Each number is 200 + 30 x the weight over its row's rms, rounded and kept within 0 to 999. Layers, rows and columns count from 0. The size before them is the row's rms in percent of the matrix's.

# layer 5 attention output, 512x512, rms 0.159, rows 411-511, columns 480-511
098,248,191,174,206,175,196,154,208,173,204,222,185,235,193,221,206,251,151,241,205,208,261,175,186,209,251,232,138,202,219,228,174
104,255,256,191,196,211,227,241,203,177,192,205,156,206,202,163,191,210,164,240,190,209,194,236,242,200,229,200,204,247,206,217,204
108,184,203,179,232,192,139,187,190,234,208,210,231,231,200,191,197,180,200,209,259,171,165,164,147,164,198,163,154,149,172,227,230
110,189,209,222,164,205,220,223,208,143,207,239,191,131,190,190,246,200,234,183,163,199,224,212,149,181,187,251,213,195,203,143,222
100,216,166,181,131,264,206,192,282,205,223,210,239,194,172,176,179,242,209,184,148,210,160,253,189,152,205,200,197,245,200,191,297
092,184,151,254,181,185,206,206,208,225,203,226,244,231,272,199,194,196,218,151,140,226,185,230,184,134,204,264,193,233,181,213,233
099,177,213,265,160,224,139,181,142,280,196,186,236,210,216,164,257,208,171,166,231,196,202,208,153,241,181,243,237,208,209,218,249
096,190,206,143,239,236,239,186,229,217,210,126,210,222,127,236,211,221,222,113,151,176,225,217,186,252,188,232,211,246,184,199,199
103,262,204,239,177,196,201,193,201,173,227,151,162,173,182,193,245,173,213,188,218,259,167,150,129,189,192,231,243,159,209,209,158
096,253,191,175,200,259,160,267,178,126,217,185,162,201,205,253,216,199,186,218,205,195,215,191,179,167,250,216,142,194,211,197,194
107,198,188,160,163,222,167,170,190,181,164,199,205,279,210,148,194,208,208,237,199,205,209,195,204,224,183,291,201,274,142,199,220
105,250,208,214,183,167,207,208,219,180,128,174,208,238,197,273,202,191,181,285,191,208,183,196,208,205,164,212,202,245,222,186,156
105,178,202,183,216,161,179,209,156,254,227,219,200,185,128,98,210,197,215,157,234,213,187,214,170,193,251,171,181,223,161,207,243
102,294,232,237,239,198,139,187,150,261,170,223,230,186,205,192,188,154,136,217,211,167,215,206,231,164,230,147,162,241,178,209,217
103,209,209,182,174,223,246,233,252,232,136,227,180,223,242,218,224,201,141,191,206,188,190,172,166,221,187,197,199,184,187,244,200
096,201,155,230,188,268,223,265,220,213,203,206,219,228,222,224,173,177,176,246,208,180,212,192,170,207,187,164,223,196,170,245,194
093,191,179,193,214,250,219,199,210,210,183,192,206,198,183,188,128,166,199,179,200,204,177,150,228,230,189,230,188,224,221,210,192
099,218,171,192,182,168,223,204,224,140,145,145,216,204,233,158,217,206,228,207,224,169,239,232,246,166,272,183,195,169,178,189,184
102,199,162,229,164,195,222,183,183,211,186,168,160,205,204,181,210,184,228,177,168,199,175,228,220,235,169,188,175,191,166,212,205
098,205,154,228,240,188,227,177,215,207,179,250,218,167,176,192,158,171,206,162,208,189,186,169,247,266,195,160,198,162,188,214,187
098,218,194,196,155,202,225,167,229,169,225,174,151,189,145,222,162,276,185,177,160,217,218,236,220,177,186,193,199,228,182,242,232
100,278,226,209,206,134,215,166,193,190,219,222,177,200,149,195,164,210,255,201,238,202,204,181,194,259,173,182,218,175,239,187,227
095,159,218,201,199,188,188,204,221,224,197,179,248,243,238,209,199,206,170,167,194,218,194,141,181,228,127,172,158,216,172,205,157
100,198,158,220,183,243,231,203,252,209,227,202,233,174,172,203,245,168,224,205,185,190,199,201,226,155,235,182,181,179,201,194,230
097,250,212,210,218,199,204,186,236,243,236,202,235,185,243,173,189,204,234,269,227,202,168,172,181,217,204,262,236,224,215,206,209
099,182,214,177,230,249,222,207,202,236,173,191,226,202,176,159,197,198,218,157,207,191,176,250,187,251,169,188,215,146,194,237,237
100,237,170,200,160,263,167,204,173,229,195,191,212,192,235,230,253,237,216,213,163,220,158,247,207,196,226,240,168,213,202,178,229
101,174,228,204,189,199,186,145,216,219,197,180,190,204,130,254,185,225,244,227,233,180,139,203,239,183,231,195,231,197,220,180,230
090,247,202,188,215,183,222,131,189,195,173,196,215,292,133,153,211,244,172,207,216,225,195,206,179,181,262,251,235,160,197,208,238
098,227,214,230,205,133,248,235,198,236,187,187,193,229,240,237,254,171,216,193,211,192,157,164,138,239,209,169,154,157,192,244,188
109,266,211,195,185,159,212,182,215,164,190,169,219,196,215,293,126,131,248,225,262,213,200,194,144,173,190,221,192,238,186,230,169
093,181,188,189,240,193,173,209,193,191,199,241,186,224,222,234,220,185,174,176,157,160,181,207,208,225,186,156,156,135,197,216,226
099,245,173,181,259,176,249,154,184,205,207,187,173,222,124,158,164,161,222,218,193,165,175,165,187,221,210,233,276,221,183,230,175
104,132,190,169,140,196,175,254,232,208,180,186,175,192,240,208,186,215,185,190,221,195,243,187,234,162,194,238,225,204,206,140,190
094,201,239,187,212,219,215,168,166,216,213,239,168,201,227,224,185,159,216,172,144,183,211,235,253,186,172,167,193,154,235,225,207
104,214,186,221,173,207,204,194,168,157,164,151,149,212,200,191,184,209,196,176,211,193,227,214,245,189,184,250,132,186,250,216,173
102,175,127,162,204,220,197,182,229,217,185,190,193,229,186,173,214,188,227,218,188,135,197,200,184,134,201,234,216,208,230,211,186
096,160,192,163,179,307,200,202,255,215,229,215,184,198,193,193,204,215,202,185,219,228,166,167,189,195,243,211,183,215,206,193,203
098,246,189,207,205,220,208,129,143,203,194,201,233,178,149,238,208,212,220,176,197,245,169,228,211,247,183,187,222,214,236,215,213
097,213,203,162,217,170,210,208,200,140,180,189,145,239,268,213,199,202,264,212,199,208,203,205,193,235,210,133,211,205,178,180,144
102,252,176,224,180,190,222,198,233,162,207,236,201,198,265,250,242,147,209,228,170,210,171,206,196,211,280,230,229,191,191,204,206
099,230,225,196,219,157,192,193,224,232,189,197,276,211,165,180,200,196,188,202,208,200,268,173,170,132,171,150,201,243,195,215,213
101,211,206,230,222,177,199,178,195,232,238,235,163,174,155,248,236,157,208,197,161,182,220,197,203,250,210,135,171,150,212,218,162
094,184,172,171,220,176,229,198,151,193,172,257,200,188,214,215,158,198,203,234,155,258,178,179,216,166,242,208,211,186,212,179,211
097,218,272,187,185,250,247,202,146,174,224,248,233,229,238,248,172,251,214,213,239,151,202,162,218,163,197,181,157,171,179,250,171
105,201,171,231,222,193,231,207,180,177,196,232,189,184,193,186,191,162,143,195,184,216,217,178,202,193,234,190,201,212,183,208,207
107,176,185,228,167,177,203,251,186,253,219,205,165,208,174,175,192,222,186,206,238,170,175,174,183,201,155,146,229,162,206,200,172
104,215,178,160,201,221,233,180,232,217,237,233,190,146,224,148,223,212,225,212,183,163,236,187,157,221,206,229,192,193,191,222,203
095,217,209,212,174,248,217,245,132,205,139,203,194,262,207,253,198,190,158,217,171,190,208,223,196,148,151,215,231,253,207,207,176
104,141,246,220,227,221,177,178,204,192,167,167,214,210,201,198,232,164,230,178,247,261,133,183,227,228,191,245,189,252,227,188,204
102,237,200,191,258,260,208,235,204,216,220,202,243,153,201,243,199,239,175,193,180,243,214,208,192,241,185,166,183,222,239,186,215
096,151,179,184,160,195,168,178,188,246,177,218,194,221,195,272,145,140,140,216,164,179,216,206,259,171,169,222,208,194,206,194,185
097,199,224,222,211,189,248,252,184,225,208,200,174,162,219,229,199,190,186,188,220,178,186,137,185,283,175,182,199,218,182,175,193
097,173,202,246,194,207,137,157,213,188,237,194,175,155,210,179,173,196,153,204,202,151,187,201,196,140,158,175,190,173,206,214,193
098,140,201,198,221,218,187,251,185,167,109,198,249,220,243,243,242,217,177,207,187,251,239,216,169,186,262,195,191,206,152,253,234
104,175,247,282,218,211,222,201,190,229,177,223,192,274,184,206,187,197,156,172,262,194,198,157,172,194,205,252,267,126,166,199,215
095,143,260,225,196,229,186,209,147,215,193,235,222,174,227,205,198,119,243,223,169,215,169,192,186,214,230,168,206,190,204,128,163
100,160,162,188,213,148,239,204,199,187,198,251,173,218,269,206,258,245,184,174,208,222,187,173,157,180,218,182,152,232,225,205,234
104,185,211,230,160,219,232,233,169,180,233,203,243,182,201,204,234,245,177,228,208,215,209,191,110,222,208,239,206,213,187,187,232
101,196,205,219,198,206,204,247,223,197,241,232,177,239,204,170,198,249,206,195,262,220,199,167,159,249,241,234,180,194,192,189,198
102,215,233,191,186,252,171,197,185,215,177,202,171,221,246,155,213,202,181,161,221,196,245,206,196,177,166,167,194,210,191,191,154
098,227,217,239,209,176,219,196,180,187,262,216,170,210,226,142,270,169,272,139,161,161,126,229,163,238,212,160,189,206,224,187,210
101,199,167,181,210,253,168,188,144,205,163,159,176,245,200,193,205,172,165,212,202,222,249,193,198,211,190,134,279,161,166,194,234
094,239,136,236,193,193,210,259,211,211,220,229,237,208,234,193,204,219,211,242,174,248,165,187,196,165,226,175,195,213,180,183,188
112,214,188,230,215,278,238,197,194,165,193,197,239,215,194,157,240,128,194,185,237,181,144,282,250,165,206,140,269,170,225,219,263
102,163,200,206,206,229,192,168,233,167,211,205,188,251,244,182,164,221,167,240,180,232,153,183,170,206,200,226,166,193,223,167,216
105,149,186,201,218,161,216,163,184,195,224,181,194,170,197,178,208,249,269,280,209,207,192,148,183,158,185,316,165,238,211,157,248
101,186,222,189,181,227,151,229,177,142,207,231,276,239,185,185,220,220,152,159,225,224,189,195,256,240,187,246,205,172,188,134,178
104,214,192,191,183,238,191,199,213,241,166,219,156,227,172,275,190,216,141,187,229,246,221,195,255,228,186,230,141,197,136,194,222
097,172,201,145,210,238,209,156,219,194,162,157,143,217,192,228,233,188,259,228,196,213,204,229,270,170,215,190,185,168,171,190,154
095,215,190,159,170,205,186,240,253,154,232,211,229,202,179,234,159,183,215,259,227,205,172,241,186,208,213,226,199,141,216,206,231
104,168,218,137,193,169,173,146,126,202,162,208,177,188,165,207,240,243,188,174,173,171,247,249,256,242,240,235,150,183,230,245,244
109,229,168,163,180,240,259,244,142,198,184,270,180,205,199,224,220,200,196,194,174,156,235,212,211,168,196,239,229,203,217,214,201
099,232,183,239,209,209,170,167,219,214,188,234,181,167,217,194,209,184,235,222,221,178,158,205,213,169,212,197,245,241,171,216,189
097,182,192,195,135,157,282,202,259,242,155,245,190,200,198,177,185,180,103,193,170,175,210,186,156,257,141,168,215,209,203,214,239
096,207,133,247,155,193,232,223,171,198,181,201,189,172,174,252,251,135,235,180,222,189,186,192,150,107,236,242,175,187,166,213,204
109,171,183,175,156,192,159,179,223,135,223,170,180,149,204,172,219,201,167,197,157,166,209,177,237,199,181,219,140,230,160,189,211
102,213,200,203,188,168,202,184,235,199,200,193,219,204,224,179,200,172,215,167,197,201,234,172,216,233,239,227,248,145,233,230,174
094,162,200,130,230,169,138,187,205,176,151,216,213,147,220,155,168,192,165,223,285,191,190,193,236,225,239,163,190,190,239,188,202
103,222,214,183,173,202,203,236,230,263,207,250,203,210,169,143,240,175,188,240,222,173,165,230,210,185,212,218,250,205,218,184,220
099,178,236,186,207,206,252,257,246,170,132,192,206,249,182,217,136,224,195,203,168,218,210,149,212,202,219,148,215,200,165,244,191
102,151,191,147,210,223,242,181,172,165,178,221,205,162,181,189,228,225,202,215,194,221,174,240,221,253,242,208,161,200,227,156,201
104,212,147,213,224,269,187,155,187,151,215,165,218,221,181,184,159,187,150,150,147,196,249,198,179,224,226,261,202,221,225,232,264
091,160,171,220,176,195,195,228,182,233,195,191,181,210,267,246,241,200,130,254,179,212,215,195,195,219,255,182,224,233,209,205,208
097,203,215,198,216,192,202,149,248,221,146,190,220,183,229,155,141,272,210,161,172,185,209,206,174,195,236,161,182,262,264,241,237
104,199,224,195,216,194,220,200,232,183,176,183,250,229,150,226,225,160,166,260,178,202,183,167,217,222,226,262,222,179,163,201,204
097,182,112,185,204,221,224,170,187,161,149,187,219,195,178,177,175,200,241,138,179,212,160,209,206,238,205,202,135,200,198,233,209
096,177,197,174,219,233,216,168,209,215,199,201,190,172,198,177,187,216,148,183,242,223,150,198,211,176,200,188,177,231,174,222,188
106,212,201,246,218,257,175,230,136,211,235,179,171,200,150,240,141,228,193,229,165,246,157,161,226,188,176,188,222,211,173,228,238
103,203,201,193,279,164,165,193,200,220,222,207,209,228,235,172,196,215,177,192,217,179,190,199,142,196,136,176,197,215,146,185,261
097,184,164,174,173,263,173,226,210,157,175,282,186,260,197,217,199,222,189,245,211,164,220,218,177,176,199,197,214,184,244,138,177
103,236,254,160,247,213,187,235,213,238,262,186,192,147,187,179,182,208,171,190,204,181,173,241,266,236,268,192,170,206,256,199,184
094,203,221,205,256,206,247,170,188,246,207,201,199,177,157,182,176,228,192,169,203,181,194,205,136,209,208,205,232,219,239,240,237
101,202,225,177,206,210,228,197,213,184,213,263,174,229,220,158,228,142,251,223,223,213,182,116,211,214,197,206,218,184,192,194,208
097,242,201,183,209,226,226,201,156,185,149,233,179,223,161,281,196,186,207,226,133,223,178,145,211,214,171,151,197,196,209,251,198
103,184,216,212,150,200,189,167,304,240,176,227,220,255,177,178,216,105,198,174,173,173,237,250,243,114,148,180,186,194,191,218,210
094,244,239,198,163,184,179,184,205,189,165,254,228,179,185,213,221,194,209,228,204,190,163,164,202,138,157,207,192,182,171,168,193
101,202,226,211,160,200,158,237,281,183,211,201,148,216,214,157,233,184,180,205,149,168,242,231,225,168,215,204,177,167,171,139,236
094,132,178,180,198,186,176,192,228,208,143,185,230,194,249,170,203,176,141,237,178,177,197,244,202,224,213,157,218,202,235,207,186
106,218,221,201,184,179,227,157,260,169,231,229,146,140,219,271,192,220,219,229,222,179,246,230,185,151,187,202,194,258,168,205,158
101,188,211,233,162,177,194,201,178,209,149,129,187,258,156,212,155,194,186,227,230,167,144,209,161,256,230,227,182,200,159,226,217